Weights of a small GPT-style language model, trained from scratch on English Wikipedia: tied embeddings.
Each number is 128 + 24 x the weight over its row's rms, rounded and kept within 0 to 255. Layers, rows and columns count from 0. The size above them is the row's rms in percent of the matrix's.

# layer 6 MLP up, 640x160, rms 0.205, rows 141-162, columns 0-159
size [ 85  95 113  87 102  82 103  98 135 103  88 107  94 105 107 112  93  93 121 106  89 100]
[[177 159 101 142 167  81 132  93 122 131 122 137 148 140 115  87 120 118 158 159 170 123 118 127 117  94 168 126 139 139 115 118 144  97  95 107 133 143 116 103 124 133 126 169 150 147 124 115  99 159 141 123 114 100 143 130  89  77 167 114 115 113 127 111 132 104 159 109 191 115 102  84  95 107 115 147 100 127 110 107 120  96 143 112 135 144 136 159 106 143  93 107 132 103 120 131 116 120 154 142 107 126 167 129 110 163 102 104  91 153 125 119 122 141  96 120  97 138 150 147 112 138 115 162 143 103 117 127 125 106 111 213 110 140 136  85 105 126 142 158 142 147 124 114 112 113 141 100 118 131  87 145 167 160 102 139 151  80  87 107]
 [132  71 121 176 107 147 134 125 154 128 159 126 105 125  65 176 139 152 156 146 127 105 158 144 110 171 129 148 113  89 119 114 135 122  96 156 105 178 116 133 168 127 183 143 103 108 140 143 136 127 101 125 141 106 149 152 129 111 169 143 105 164 162 153 128 170 118 126 123 124 139  76 145 114 133 135 108 168 138 104 132 102 147 119 108 140 110 143 115 120  77 130 138 134 120 129 161 107 189  72 131 143 112 124 123 133 107 118 137 146  94 117 128 149 146 144 148 133 123  95 135 199 134 136 135 137  75  95  93  92 137 133 127 108 139  86 139 137 126 114 143 119 105 150 136 124 118  96 111 107 151 110  97 155 113 138 143 121 164 123]
 [126 142 113 114  87 157 115 127 146 126  96 106 118  81 136 144  89 107 115 141 152 150 176 123 103  95 100 157 115  98 133 147 209 121 146 131 130 102  94 141 158 105 144  92 121  88 150 170 191 135 139 156 131 116 161 109 157 126 118 120 125 141 116 158 187 117 114 140 157 133 126 106 115 140 131 101  94 105 141 138 132  87 152 151 138 148 127 126 123 101 117 128 162 177 134 132 141 126  93  56 150 139 105 116 112 164 108 121 161 139  90 122 115 117 110 139 107 104 130 148 124 126 115 115 152 166 128 118 124 139 138 123 128 161 134  95 127  98 104 116 113 123 142 124 142  92 171 157  97 169 136  96 166 115  93 136 125 126 133 155]
 [135 120 106 152 159 145 118 122 132 109 136 112 128  98 138 132 122 114 143 145 149 105 141 165  94 159 139 116 127 178 136 161 142 123 118 101 156 160 100 161 110 132 145 133 146 170 107 135 142 110 151 118 106 154 127  53 134 116 135 144 145 149 143  89 111 128 121 112 168 121 157 131 114 157 151 100 115 159 127  62  74  87 106 126 122 101 137  97 109 152 111 118 101 116 136 132 137 137 119 119 163  96 145 156 121 104 146 111 114 142 116 162 145 130 144 151 124 125 126 147 136 118 159  89  92 160 127 101 130  93  97 108 130 100  85 154 165 131 155 143  90 149 140 146  91  71 140 132 129 130 160 144 167 141 162 186 131 157 148  83]
 [136 110 120 184  95 104 135 130  68 150 126  99 134 148 108 139 108 166 123 149 143  69 147 141 158 131 102 131  93 114 167 148 144 143 154 120 116  86 144 119 152 149 144 127 121 103 124 156 133 115 138 112 177 122 118  51 109 113 123 105 129 128 127 148 135  90 115 104 125 111 112 119  68 141 122 108 153 129 151 127 117 131  78 119 103 117 129 128 130 141  96 152 100 169 117 187 145 134 150 125 143 126 117 179 115  93 117  85 116 158 118 130 143 116 137 135 104 141 131 109 151 137 158 150 130 146 137  94  80 150 137 176 120  97 119 145 134 109 147 107 184 128 114 145 123 114 119  91 120 140 107 153 146 178 172 122 116 120 123 137]
 [127 108 187 144 182 126 161  99 113 126 144 118 125 109 151  96 145 133  92 141 143 115 100 153  97 155 125 166 137 117 130 122 161 101  97 122 120 116 116 131  80 117 122 102 123 121 118 128 165 127 167  90 112 168 126 124 129 110 155  98 127 172 109 118  68 157 133 152 152 163 154 126 113 170 114 110 129 152 140 158 117 107 105 119  98 127 159 202 129 127 107 121 101 133  93 106 146 112 114  90 134 139 126 130 179 129 101 127 121 120 123 137  91 128 111 138 145 150 100 178 133 139 150 117 130 154 128 114 158 121 152 151 173 138 104 123 107  87 124 126 142 144 117 144  88 145 111 103 135 117 153 173 121 147 189 108 168 128 156 120]
 [ 99 183 114 150 119  69 129 177  71 119 138 114 119 112 130  99 122  92  84 133 141 103 131 113 120 146 162 140 126 127 138 145  82 118 126 125 149 122 151 167 133 127 122 113 130 163 145 116  51 163 126 149 156 164  99 128 147 159 127 136 108 107 140 139 155 121 134 132 138  84 153  93  95 151 122 144 143 144 109 121  87 140  90 110 128 134 102 131 143 139  66 123 150 135  96  94 154 112 150 191 130 161 142 113 129 117 128 110 160 137 134 102 154 153  88 126  81 117 148 131 150 155 109 166  88 135 146 109 138 141 144 130 110 143 120  99 124 161 136 137 127 120 103 167 140 136 122 131 158 132 158  96 116 125 140 128 156 126 104  88]
 [ 90 130 163 145 109 131 153 148 146 103  91 153  78 112 143 126 132 109 137 169 150 104 134 110 160 114 103 154 152  97 139 118 141 116 135  69 121 123  96 110  63 162  96 137 112  90 164 112  85 164 146  80 150 114 131 117 137 182 151 147 125 122 141 141 151 141  84 128 141  82 132 129 161 110 173 139 151 154 157 129 106 124 138 102 136 151 149 138 137 100 141  92 123 170  89 148 139 107  96 164 132 131  83  98 139 132 101 163 152 136 142  91 139 138 120 149 144 122 143 102 101 128 118 135  99 133 150 114 121 125 108 145 134 152 150 146 132 123 140 196 109 122 101 117 152 155 103 108 141 134 115 139 168 116 111 119 150 147 154 120]
 [102 113 129 149 120 174  87 113  74  91 110 131 138 147 155 142 126 121 121 167 137 139 119 104  95 131 161 106 172  98 100 103 149 141 164  84  97 129 153 125 157 160 119 106 153 107 142 136 145 127  78 152  88 107 102 172  99  71 129 130 139  98 131 160 102 148 126 121 158  96 169 124 107 147 121 159 141 155 130  85 127 128 145 104 165 122 144 138 150 125 100 190 148 131 128 114 138 135 130 109 117 136 104  62 151 158 122 119 137 101 137  90 123 138 114 116 127 114 158  91 122 155 109 106 173 135 139  97 113 113 112 106 127 167 123 149 135 135 166 127 126 145 104 129 104 128 103 124 129  91 100 157 125 147 117  96 165 109 119 123]
 [133  90  53 124 143 139 140 133 159  96 160 166 128 152 124 120 159 136 136 135 104 127 116 114 120 114  78 159 130 110 152 136 131 154 131 116  95 128 122  96 118  97 134 115 117 177 173 126 127 124 127 142 159 118 135 141 138 102 197 101 149  39 179 115 165 119  99 138 121 130 125 152  86 108 124 134 153  96 129 136 108 104 165 152 115 165 148 146 130 132 140 157 113 121 107 106 169  80 131  97 149 105 133  91 139 166 143 127 125 112 130 119 143 145 154 172 146 163 147 134 121 122  89 166 100 133 142 109 126 108 143 121 135 156 152 136 129 101 102 142 107 140 116 137 167 119 111 136 153 131 151 125 135 138  94  88 127 116 104 141]
 [129 103 121  96 139 146 117 114 106 161 124 145 123 113 149 139 117 136 141  92 145 158 151 170 126 163 129 139 126  88 138 115 140 130 126 119 126 173 166  95 104 148  84 112 155 123 138 153 104 120 159 125 138 105 135 126 109 119 162 114 102 165 163 129 115 143 120  92 113 136 153 146 149 177 151 122  93 123  84 119 131 167 110 131 139 101 123 147 120 141 113 151 117  94 148 145 158 110 114 140 161 146 159 107 136  93 113 182 120 161  94 166 105 122  82 128 116 135 121 124 156 142 145 100 165 114 164  71 152 120  98 165 101 101 147 106 165 107 135 102 156 155 150  85 120  90  67 121 145 107 150 158 101 159 118 129 141 165 124 142]
 [ 63 161  95 117 117 105 131 127  83  92 105 157 119 129 169 113  96 120  99 152 134 142 148 109 135 101 156 112 128 158 107  96  68  86 138 117 138 123 129 143 105 143 130 101 110 115 110  93 130 119 101 126  98  86 148  93  84 104 156 130  97 147 136 112 108 135 143 107 169 115 145 148 139  95 114 120 126 106 102 131 196 144 121 104 144 125 125 106 143 150 118 122 180 102 123 121 167 164 181 141 100 141 144 130 131 160 128 164 128 173 139 148 161 136  99 188 119 135 107 132 154  98 115 143 127 149 157 110 160 111 138 117 146 121 106 101 155 125 136 123 143 127 134 112 146 125 141 123 108 161 126 144 152  89  97 108 141 102 144  94]
 [108 140 130  99 113 161 152 152 178 143 159 116 120 126 130  89  96 106 154 141 130 131 173  94 149 114 175 116 109 100 145 156 140 156 116 115 100 183 123 113  76 148 117 129 128  72 119 122 137 157 121 114 147  99  98 127 133 128 138 129 114  95 150  88  90 144 144 105 133 102 165 155 120 129 136 109 147 111 115 116 144 145 153  62 145  87 140 169 111 113 105 100 154  83 102 132 117 129 114 141 130 103 131 129 157 135 103 168 123  87 120 130 121 128 158 149 127 153 122 123 118 146 104 143 125 150  94 156 144 122 142 128 185 150 156 118 142 157 136 138 127 150 127 105 146 132 150 136 104 116 155 117 128 145 161  90 121 180 109  58]
 [113 134 120 149 138  99 173 152 111 149 125 171 102 130  91 139  72  93  91 115 148 139  94 187 144  86 146 148 130 117 133 128 131 132 151 104 112 138 150 157 186 159 162 154 129 109  90 111 115 107  90 117 156 126 132 156 123 149 142 101 162 131 134 143  89 136 116 143 143 121 116 111 160 112 108 135 106 134  71 118 134 175 100 104 115 171 106 132 100 152 112 160 123  91 165 142 143 124 143 147 129 112 146 131 143 111 138 113 131 119 129 143 190 118 145 140 158  91 141 156 151 129 115 103 138 112 117 107 108 127 139  79 153 111 132 126 122 173 128 151  95 126 132 118  96 119  90 159 112 152 156 147 143 128  90 141  98  76 116 149]
 [151 136 100  81  91 155 113 148 135 114 152 123 126 127 176  66 102 110 133 138 113 113 168 100  96 180  97 152 123 124 121 134 160  96 107 100  73 123 126 121 150 134 137  90 125 108 120 156 128 127 128 150 140 108 142 153 165 123 122 118 109 146  95 138 133  96 129  91 132 160 137 170 150  88 143 124 119 159 155 143 141 122 118 111 119 124 138 127 107 168  78 125 129 159  95 110 120 174 137 105 132 133 125  85 171 179 118 136 128  96 164 139 135 109 130 182 141 143 133 125 144 115 139 174 141 189 119 152 132 130  99 112 127 166 139 108 111 160 135 144 159 135 158 125 136 108 102 137  96 102 164 130 112 117 109 150 112  93 105 107]
 [126 131 128 139 112 115 148 157 165  80 123  92 126 121  99 123 119  98 101 118 154 163 146 134 156 147 173 115  86 112 122 116 131  96 131 128 146  98 134 104 108 157  80 125 110 111  82 175 111 143 187  68 109 119 132 111 167  91 140 152 128 146  92 123 136 138  93 100 154 105 144 138 118 121 118 117 134 142 149 101  94 151 152 118 132 126 109  87  97 164 130 116 101 133 148 122 130 134 130 146 123 126 129 146 136 116  94 165  76 147 111 101 118 116 155 174 146 166 169 158  85 131 135 145  95 154 134 114 113 181 123 158  78 117 182 126 106  99 146 124 110 118 127 130 121 142 154  91 107 140 112 115 163 142 120 139 138 113 117 118]
 [142  80 133 114 115 117  99 115 157 134 145 161 157 131  94 152 125  41  92 155 137 118 119 133 108 123 100 111 136 114 111  92 148 169 168 169 164 112 132 155 107  89 145 137  98 116  94 112 142 140 159  82 106 143  94 145 129 145 104 161 145 125 136 176 140 150 127  97 123 133 129  97 156 110 103 115 121 140 143  93 117 127 141 127 127 153 155 125 158 160 164  89 148 142 126  51 110 156 134 132 100 137 145 111 136 145 131 111 115 175 138 182 126 121 115 141 122  92 142 100 121 159 146 106 138 110 135 131  99 122 165 124  84 171 127 149 176 121 168 115 107 105 140 133 116 120 111 119 119  99 134 118 125 128 144 121 143 135 121 111]
 [152 139 181 110  94 101 135 105 144 115 117 136 142  98 122 117 148 150 166 109 147 155 109 107 148 145 108 138  97 111 116  73 141 110 169 105 151 154 124 110 136 131 117 156 116 140 103 187 125  82 144 140 146 143 156  95 134 119 107 121 122 145  96 161 147 134 132 116 103 133 152 162 139 121 114  74 126 115 112 180 118 147 121 128 154 116 137 117  76 143 147 124  92 127 143 133 140 140 105 100 155 110  90 136 172 201  93 110 161 115 101  79 113 136 136  99 129 106 123 115 175 127 124 147 155  97 137 150 153 113 112 108 136  91 123 118 133 132  98  80 139  98 122 115  89 107 151 103 145 109 133 142 131 153 136 110 123 183 147 104]
 [118  95 144 150 101 124 127 169 114 106 177 135 119  93 157 100 111  94  90 126 101 173 108 115 158 171 159 143  95 125 135 132 124 104 109 145 100 158 119 187 186 130 123 140 143 153 128 125 150 120 111  71 133 155 140 147  89 131 112  61 133 125 162 139 157 151 122 137 152 154 107  98  71 161 112 143 126  76 104 143 156  90 115 105 108 127 130 136 118 106 122 131 130 118 116 154  98 128 132 107 122 178 131 108 142 161 125 145 116 102 131 159 136 127 131 132 154 108 127  98 122 104 123 170 100 146 115 160 113 122 128 134 114 153 132  70 145 125 113 126 156 149 104 158 135 107 140 147 107 159 120 133 139  79 147 115 143  93 121 134]
 [126 140 133 121 145 117 100 127 131 144 144 189 152 115 134 114 156 118 146 144 117 105  91 146 106 147 109 120 146  92 146 162 117 132 146 122  88 149 181 141 133 138  92 149 120 161 141 125 144 141 121 110 109 147 114  93 173 130 115  98 119 119  76 111 132 153 109 107 151 120  87 124 132 137  92  84 153 164 125 111 124 150 132  66  82 104 142 121 145 154 129 124 141 177 140 109 116 100 133 142 135 104 147 121 131 135  90  99 146  79 119 121 133 128 175  64 105 100 129 174 162 122 123 161 117  98 153  96 108 114 107 119 154 145 141 137 124 164 155 159 133 118 124 117 131 162 108 152 107 122 149 155  90  75 136 126 159 158 101 110]
 [132 152 178  99 125 121 137  88 102 150 130 135 100 132 123 120 119 132 125 170 151  99 158 142 135 139 139 150 107 137 144 107 140 114 123 108 133 175 120 133 124 100 130  91 132 110 101 130 125 134 137 128 132 110 114 148 130 125  93  88 101 129 165 135 127 118  75 106 149 150 140 179 128  97 152 115 158  95  72 116 181 145 101 123 130  92 148 158 171 146 156 126 100 151 118 123 137 106 122 105 123 125 115 155 147 186 115 128 152 156 127 155  76  92  94 140 129 143 135 156 102 127 125 112 119 164 131  97 137 131  97 144 129 102  90  97 141  98 173 128 131 122 196  93 144 131  94 152  98 124 166 132 108 111  84  81 123 133 122 147]
 [161 122 136 110 145 120 177 130 150 138 138 126 141 127 196 119 117 119 135 122 130 137 121 142 131 146 131 164 160 145 122 148  88 110 129 118 100 115 112  91 168 153 133  92 129 104 147 161 117  62 150 132 116 107 129 128 120 114 135 105  96 178 129 148  73 133  99 105  91 134 116 120  89 157  97 145 153 119 114 121 181 133 127 157  95 114 172  95 116 138 173 125 105 152 147 126 167 138 127 137 133 155 137  91 165 139  94 118 112 149 152 103 111 155 109 131  98 124 161 148 131 115 124 112 168 102 149  80 170 117 115 119 145 131 119 102 122 142  90 113 132 129 128 159 111 129  96 115 132 122 183 161 166 153 102 150  92 110  93 138]]
# layer 6 MLP down (transposed), 640x160, rms 0.195, rows 141-161, columns 0-159
size [ 91  88 107  87 101  83 114  90 153 101  80 106  99 103 104 107  90  86 117 106  79]
[[107 118  86  91 108 176 152 107 164 131 117 132 105 159 135 114 106 120 110 142 112 129 164 167 137 169 132  81 116 130 141 144 147 115 140 128 144  86 136 136 104 161  51 113 117 148 139 101  71 110 120 105 105 141 111 131 160 125  80 131 133  73 115 110 117 171  96 165 105 116 137 140 136 108 167 172 146 140  95 127 106 126 145 112 139 101 106  87 195 123 171 135 145 104 100 157 149 152  88 157 122 151 118 101  91 140 175 127 136 133 116  89 129 161 138 163 142 136 154 129 118 114 139 128 133 120 119 125  92 149 144 129 169 101 113 131 119 146 148 131 153 150 117 126 115 132 136 159 116 139 139 103 122 141 160 144 114 137 150 123]
 [116  89  91  90 180 162 129 148  69 102  86 152 158 131 167 132 104 114  96 159 161 116 163 126 104  94 146 130 127 116 135 118  89 151 167 140 133 158 155 141 145 146 111 127 158  69 125 100 126 121 164 117 131 179 143 134 140 133 114 148 118 148 158 100 118 128 127 121 118 124 169 105 118 128 136 160 151 118 110 104 164 102 105 123 150 164 125 152 111 187 128 136 144 136 144 118 105 103  96 135 155 145 121 126 104 167  88 164 104 142 154 137 163 103 158 151 111 161 117 133  95 119 147 113 120 136 136 138 152 130 105 101 128 128 128 131  98 144 140 115 137  68 111 115  84 156 127 127 139 169  85 119 162 119 106 126 101 106 127 122]
 [125 142 110 124 125 124  97 149 136 127 155 133 202 100 128 114 168 123 124 111  80 125 178 124 127 136 118 127 129 140 160 146  86  89 143 128 127 149 124 116 109 125 124 111 134 204 130 145 158 143 137 152 112 156 138 120 150 132 124 112  99 111 121 112  94 138 103 148 125 131 139 117 118 136  89 149 145 162 100 102 143 127 141  97 102  87 113 154 127 105 145 143  84 110 112 132 135 137 192 132 143  92 102 122 136 142 146 156 124 117 122  93 156  98 139 104 115 125 117 141 156 195 169 126 178 130 128 111 149 133 150 157 137 124  88 130  85 141 187 122 170 119 122 166 149 127 170 111 140  92 145 125 112 145 149  79 132 150 110 115]
 [113 146 111  85  77 117  88 125 143 146 114 153 119 136  86 146 179 145  92 135 133 109 165 106  99  98 129 141 136 185  99 149 157 137 196 105 102  95 129 146 141 152  98 171 131 171 127 140 173 142  71 116 134 172 143 160 100 153 154 149 123 122 163 142 127 107 117 164 131 126 150 146 135 123 161 153 131 157 124 155  98 110 146 146 124 140  87 155 176 146 152 104 124 123  92 135 141 153 128 110 119  84  71 123 135 115 134 138 138 132 140 143 118 139 158 140 152 139 100 136 144 170 128 147 157 121 142 139 174 138 130 142 161  89 147 122 133 147 106 116 152 151 112 154 171 113 127 154 120 128 128 135 116 126 116 134 159 120 143 124]
 [120 124 146 136 156 168 134 123 139 122 129 148 147  99 133 169 118 105 127 153  94  82 108 142 130  93 123 145 145 177 120  81 125 156 129 127 150 137 143 144  90 141 144 121 136  96 142 107 118  91 133 142 111 112 186 170 140 140 146 101 113 120  78 111 115 118 119 107 117 161 101  97 109 129 132 135 138 120  73 101 128 156 121 141 156 173 135 130 105 127  87  99 135 117 145 102 143 125 129 109 106 153 163 131 136 142 149 166 144  97 117 130 129 147  89 107  84 131  85 125 100 132 137  92 125 101 190 146 134  98 144 145 137 195 140 137 161 114 175 134  85 111 140 102 123 131 122 192 140 149 135  83 131 117 144 107 114 130 143 120]
 [130 112 142 177 140  90 105 141 129 142 138 171 151 146 155 162 119 198 131 120 116 163 150 131 131 110 136 143 142  95  94 158 149 133 158 131 120 170 106 149 125 120 112 105 130  99 137 148 143 102 146 160 110 120 138 103 133 118 153 114 154  92 149 116 142  97 100 147 159 129 160 136 122 126 146 134 123 196 119 135 101 102 130 174 102 131  89 127 156 138 108 140 169 153 158 158 101  99 131 151 111 128 145 136 113 142 124 152 109  97 110 129  93 108 172 111 141 116  82 126 128 134 139 121 131  87  81 140 118 120 123  88 129 125 186 121 156 104 103 151 134 135  78 154 129 122 141 167 102 167 112 154  99  94 116 103 141 162 104 102]
 [140 106 151 129 122 129 106 100 184 102 125 162 166 125 124 161 124 132 120 162  95 149 190  89 164 115 132 140 112 171 102 128 148 148 164 134 114 154 120  77 121 131  89 128 122 106 139 159 190 145 129  90 151 146 114 120 120 150 139  97 163 137 135  84  93 138 118 138 146 169 132 154 146 108  77 126 143 119  86 105 124 157 179 112 141 126 147 172 119 134 159 131  95 139 165 145  82 115 125  99 109 107 129 128 105 123 118 137 141  95 123 155 134 135 163  94 145 121 124 167 111 119 134 134 145  91  98 118  84 120 117 127 129 111 145 147 114  87 157 136 135 134 136 140 115 168 113 144 112  86 117 163 159 123 142 126 136  98 102 104]
 [128 114 122  97 142 120 127 122 132 137 133  88 131 128 163  81 131 141 124 117 112  98 139 130 130 135 159 148 132 126 125 143 158 169 141 153 153 162 141 158 131 118 108 139  98 141 119 130 109 137 187 114 129 116 117 162 111  95 161  97 106 119 168 115 109 114  79 110 113 133 180 160 129 136 135  88 145 142 149 151  90 146 108 127 132  90 142 100 106 103 137 115 189 138  99 143 138 172 136 193 112 116 124 155  82  80 157  87 102 165 126 121 108 171 140 130 107  89  83 122 110 126 159 131  77  99 147 121  90 143 110 112 128 164 113 131 109 116 118 125 147 132 158 142 148 117 135 135 146 118 169 111 119 147 143 153 132 166 138  81]
 [119 133 143 134 138 154 136 135 118 117 114 126 133 130 153 154 137  97  96 148 134 142  68  76 104 102 126 114 145 128 128 113 187 127 114 116 115 135 123 152 144 128 135 123 100 144 129 120 142 156  89 114  98 106 159 146 173 139 158 102 146 119 131 156 124 136 114 128 168 112 143  77 104 125 127 133 159 154 114  85 110 123 191 137 173 124 128  99 144 150 130 153 121 149 100 135 129 107  72 113 171  82 121 101  96 118 127 138  94 101 118  84 102 121 100 126 152 141 166 112 115 148 152 115 177 186 129 147 105  93  88  98 107 152 115 148 117 151 169 147  65 144  95 162 115 133 122 136 154 135 131 144 117 127 124 116 148 150 130 114]
 [155 122 129 139 137  88 112  99 140 144 107  93 104  98  64 133  75 119 149  96 175 157 106 164 112 133 140  92 107 108 132 134  96 129  78 116 127 168 150 130 119 129 100 161 130 111 123  90 100 119 111  77 126 143 134  90 127 126  92 119 158 118 126 106  83 142  81 154 147 117 150 102 138 103 112 117 141 157 110 135 128 114 114 137 164 128 178 146 143 164 157 115 130 117 121 111 104 147 188 196  81 129 122 147 141 147 114 170 112 105 106 107 123 146 163 163 165 102 127 119 148 132 112 116 135 124 132 130 157 156 122 151 137 173 151 119 109 129 123  94 133 110 132 121 137 128 123 140 135 127 158 106 112 115 165 167 129 123 106 132]
 [122 147 125 118 152 154  88 164 171 143 116 113 100 171 133 142 130 108 120 139 125  91 102 120  97  75 172 118 115 129 174 129  80 152 175 143 150 129 157 157  97 125 137 175  99 142 166 102 132 151 136 116 119 119 127 123 158 129 119 128 153 102 108 181  95 124 134 148 106 101 123 118 156 146 180 147 130 157 130 183 126 110  93  99  80 141 117 126 163 134 118 135 130 154 121 134  90 131 140 151 149 155 161 137 175  99 163 125 112 119 139 120  82 158 167 160 159 154 127 158 141 108 127 139 133 147 171 147 146 131 158 141 139  97 154 140 137 133  97 145 140 132 142 147 141 164 100 148 131 131 160 129 107 120 124 166 109 109 149 121]
 [146 114 109 125 124 102 166 108 137 103 147 152 124 123 108 110 151 111 124 132 135 141  88 144 123 117 127 141 109 198 156 131  88 132 126 159 133 152  98 160 152 121 128 127 124 128 128  87 132 109 161 109 126  90 153 136 138 118 154 112 142 138 115 122 118 135 162 120 184 151  88 170 158 156 116  82 112 123 127 123 128 144 122 127 146 176 130 132  71 157  88  90 118 115 127 106 121 161 127  76 119 100 148 144 105 122 139 145 124 154 116  93 108 105 141 174 113 144 176  94 116 139 138 165 112 157  99  87 148 111 107  93 134 124 116 180 143 112  89 137  87 114 106 163 133 157 126 159  92 114 131  91 133 102  94 154 109 159 137 126]
 [ 91 125 123 139 129 116 121 159 148 151  96 132 140  94 119 154 130 169 108 165 103 141 140 143 126 109 113 141 120  92  93 113 134 170 133 157 166 106 157 126 137 129 189 129 121 121 134 103 166 131 117 150 117 134 141 119 130 114 141 127 180 146 170 107 119 148 103 168 138 126 113  94 102  95 128 135 139 100  75 130 160 143  91  90 125 155 126 152 115 145 164 165 111  88 126 128  98 145 158  75 105  89 133 126  77  99 119 165 101 104 116 131 102 127 119 131 111 144 175 163  89 117 111 140 117 155 139 169 130 134 124 110 137 144 136 157 101 119 124 138  85 120 119 118  88 153  99  96 150 155 155 127 103 144 110 180 126 152 138 101]
 [134 111 131  93 145 131 107  73 147 153 151 140 146 191 142 123  90 113 107 144 127 126  88  92 117 116 100 122 158 156 132  93  89 145 126 146 134 133 122 126 157 109 106 137 130 139 160 126 189 142 141 117 140 159 133  89 105 126 154 128 115 125 125 127 132 116 142 117  53 166 135 142  72 108 133  91 137 143  97 121 120 164 135 139 149 122 163 107 142  87 183 113 146 141 134 180 140 146  82 104 105 116 107 130  77 158 117 144  94 119 107 123 157 120 120 110 139 142 160 134 126 113  92 134  97 156 123 101 110 130 127 110 121 134 108 156 102 122 122 139  66 181 146 106 142 134 125 137 133 117 102 138 104 148 163 144 133 143 134  95]
 [144 151 111 123  89 130 134 138 151 140 145 138 149 122 110 121  98 126 128 121 153 147 166 135 143 122 115 153 156 116 121 100 167 134 141 139 115 167 120 128 120 156 147 154 117 127  85 146 193 161 151 163 122 132 132 174 104 121  89 129 105 114 178 126 140 154 137  94 164 140 108 122 110  89 131 184 120 149 152 115 146  96 150  95 112 132 151 140 127 107 117 130 115 136 148 120 123 135 174 136  83 162 114  99 143 115 188 152  84  99 146 104 150 113 164 151 165 113 152 112 133 112 139 157 100 132 152  80 143 119 138 114 130  79 124 162 121 113  60 133 146 106 141  94  99 107 113 107  89 140 122 154 113 137  93 122 108 145 103 112]
 [ 95 124 131 166  80 136 126  89 106 140 175 167 119  93 125 121 156 133 126 145 152 139  89 152 118 141 110 111 102 143 141 160 118 138 134 150 119 175 106 169 154 138 143 129 131 161 146 123 114 125 145 184 161 127 133 135 107 121 128 152 123 142 130 110 105 174 139 131  86 148 126 149 151 155 147  63 143 105 142 138 133 154 127 172 130 121 155 147 167 101 144  84 119 110 156 125 143 152 132 125 143 143 132 131 113 134  92  68 139  87 110 100 144 143 161 126 114 150 129 116 135 119 102 109 153  99 117 153 146  90  91  96 100 126 128 174 125 162  84  96 167  87 121 148 146 107 150 127 124 138  98 123 116 126 165 163 141  88 140 152]
 [129  88 115 128 128 140 100 106 167 151 111  94 150 171 131 137 102 105 124 100 139 122 189 116 159 129 127 162 106 149 170 118  87 152 126 156 122 134 104 139 141  97  77 113 124 149 150 121 146 117 140  85 108 144 130 130 144 125 130 135 143 111 129 131 119  91 114 120 119 109 162 124 153 111 156 111 116 134 115 169 148 102  97 153 132  97 141 118 143 134 133 110 107 112 165 127 171 140 166 124 148  92 157  86  95 127 164  86 125 134 107 144 163 144 103 114 173 145 156 116 118 112 137 142 143  65 130 123 113 141 157 148 121 113 104 118 163 119 142 132 142 137 113 167  89 143 161 123 107  71 166  80 107 156 173 128 149  99 108 163]
 [143 133  90 160 145 154 129 115 132 101 115 118 126 155 133 100 116 156 125 118 130 120 140 128 178 128 119 144 151 131 118  68 115 151 150 144 126 100 114 128 105 101  80 107 111 163 141 111  91 147 170 122 132 133 168 160 136 157 131  91 132 139 149 154 131 104 123 144 139 144 154 113 103 133 124 128 106 158 106 166 115  94 142 118 130 132 120 104 145 129 127 152 120 133 147  84  80 171 145 157 176 133 142 124 169  89 188 120 161 117 121  94 136 159  92 151 108 112 112 122 104 118 144 121 123  79 114  89 143 165 123 127 143 144 156 156 122 136 128 180 176 182 135 159 144 175 128 112 126 150 169  90 143 129 146 120 164 119 137 105]
 [141 104 178  97 161 131 130 120 122 114 133 127 136  99 149 149 122 133 125 147 140 159  95 147 168 101 130 132 116 143 115 178 119  89 164 132 103 125 151 108 103 162 163 129 174 137 138 110 129 165  99 144 112 120 101 135 130 172 129 199 132 132 157 150 126 162 137 125 101 142 164 137 139 136 124 139  98 131 133 122 157 104 125 116  95 115 128 129  88 128 116 139 128 131 118 111  92 151 135 132 118 137 160 138 135  86 108 107  58 135 107  97 123 133 159 136 125 124 106  99 159 106 100 123 129 141  82 102 166 121 114 185  93 117 156 102 116 137 105 125 144 145 144 108  94 175 101 120 173 185 145 149 114 129 113 142 179 114 161 128]
 [148  88 145 130 101 102 126  91  92 137 132 135 117  95  98  95 113 123 184 145 120 116 117 129 107 130 108 113 101 135 132 122 110 118 109 106 126 102  97 135 123 131 155 129 102  99 124  98 150 128 142 105 138  82 136 164 135 113 134 131 116 132 128 146 112 133 150 139 123 124 138 108 112 166 135 143  72 149 131 150 124 151 145 133 126 162 124 157 160 146 118 137 110 113 164 151 153 112 107 118 125 175 137 157 134  89 118 167 103 164 144 155 150 126 109 105 144  95 143 102  77 150  43 124 136 121 152 100 160 118  72 130 125 104 134 130  89 133  85  85  90 140 121 129 123  78 149  80 127 153 114 118 104 148 100 155 106  96 173 146]
 [ 97 106 109 119 105 134 120 115  93  29 135 151 132 171 122  90 133 100 110 119  88  96  99 166  86 111 113 113 112  89 161 104 136 149 108 106 101 136 162 135 127 113 172 151 110 116 108 118 113 131 124 107 144 133 135 127 174 116 134 104 100 101 144 146 114 121 119 148 144 112 152 129 145 105 170 156 146  77 111 108 169 117 118 135 114 102 138 121 166 146 135 154  72 146 115  88 120 107 105  99 154  97 114 112 160 119 133 157 104 106 111  98 103 140 161 160 114 106  73 143 136 128 150 124 140 125 139 106 157 164 135 130 138 119 139 126 152 135 132 149 105 145 120 152 114 162 175 134 109 124 124  97 138 164 141  88 119 115 130 110]]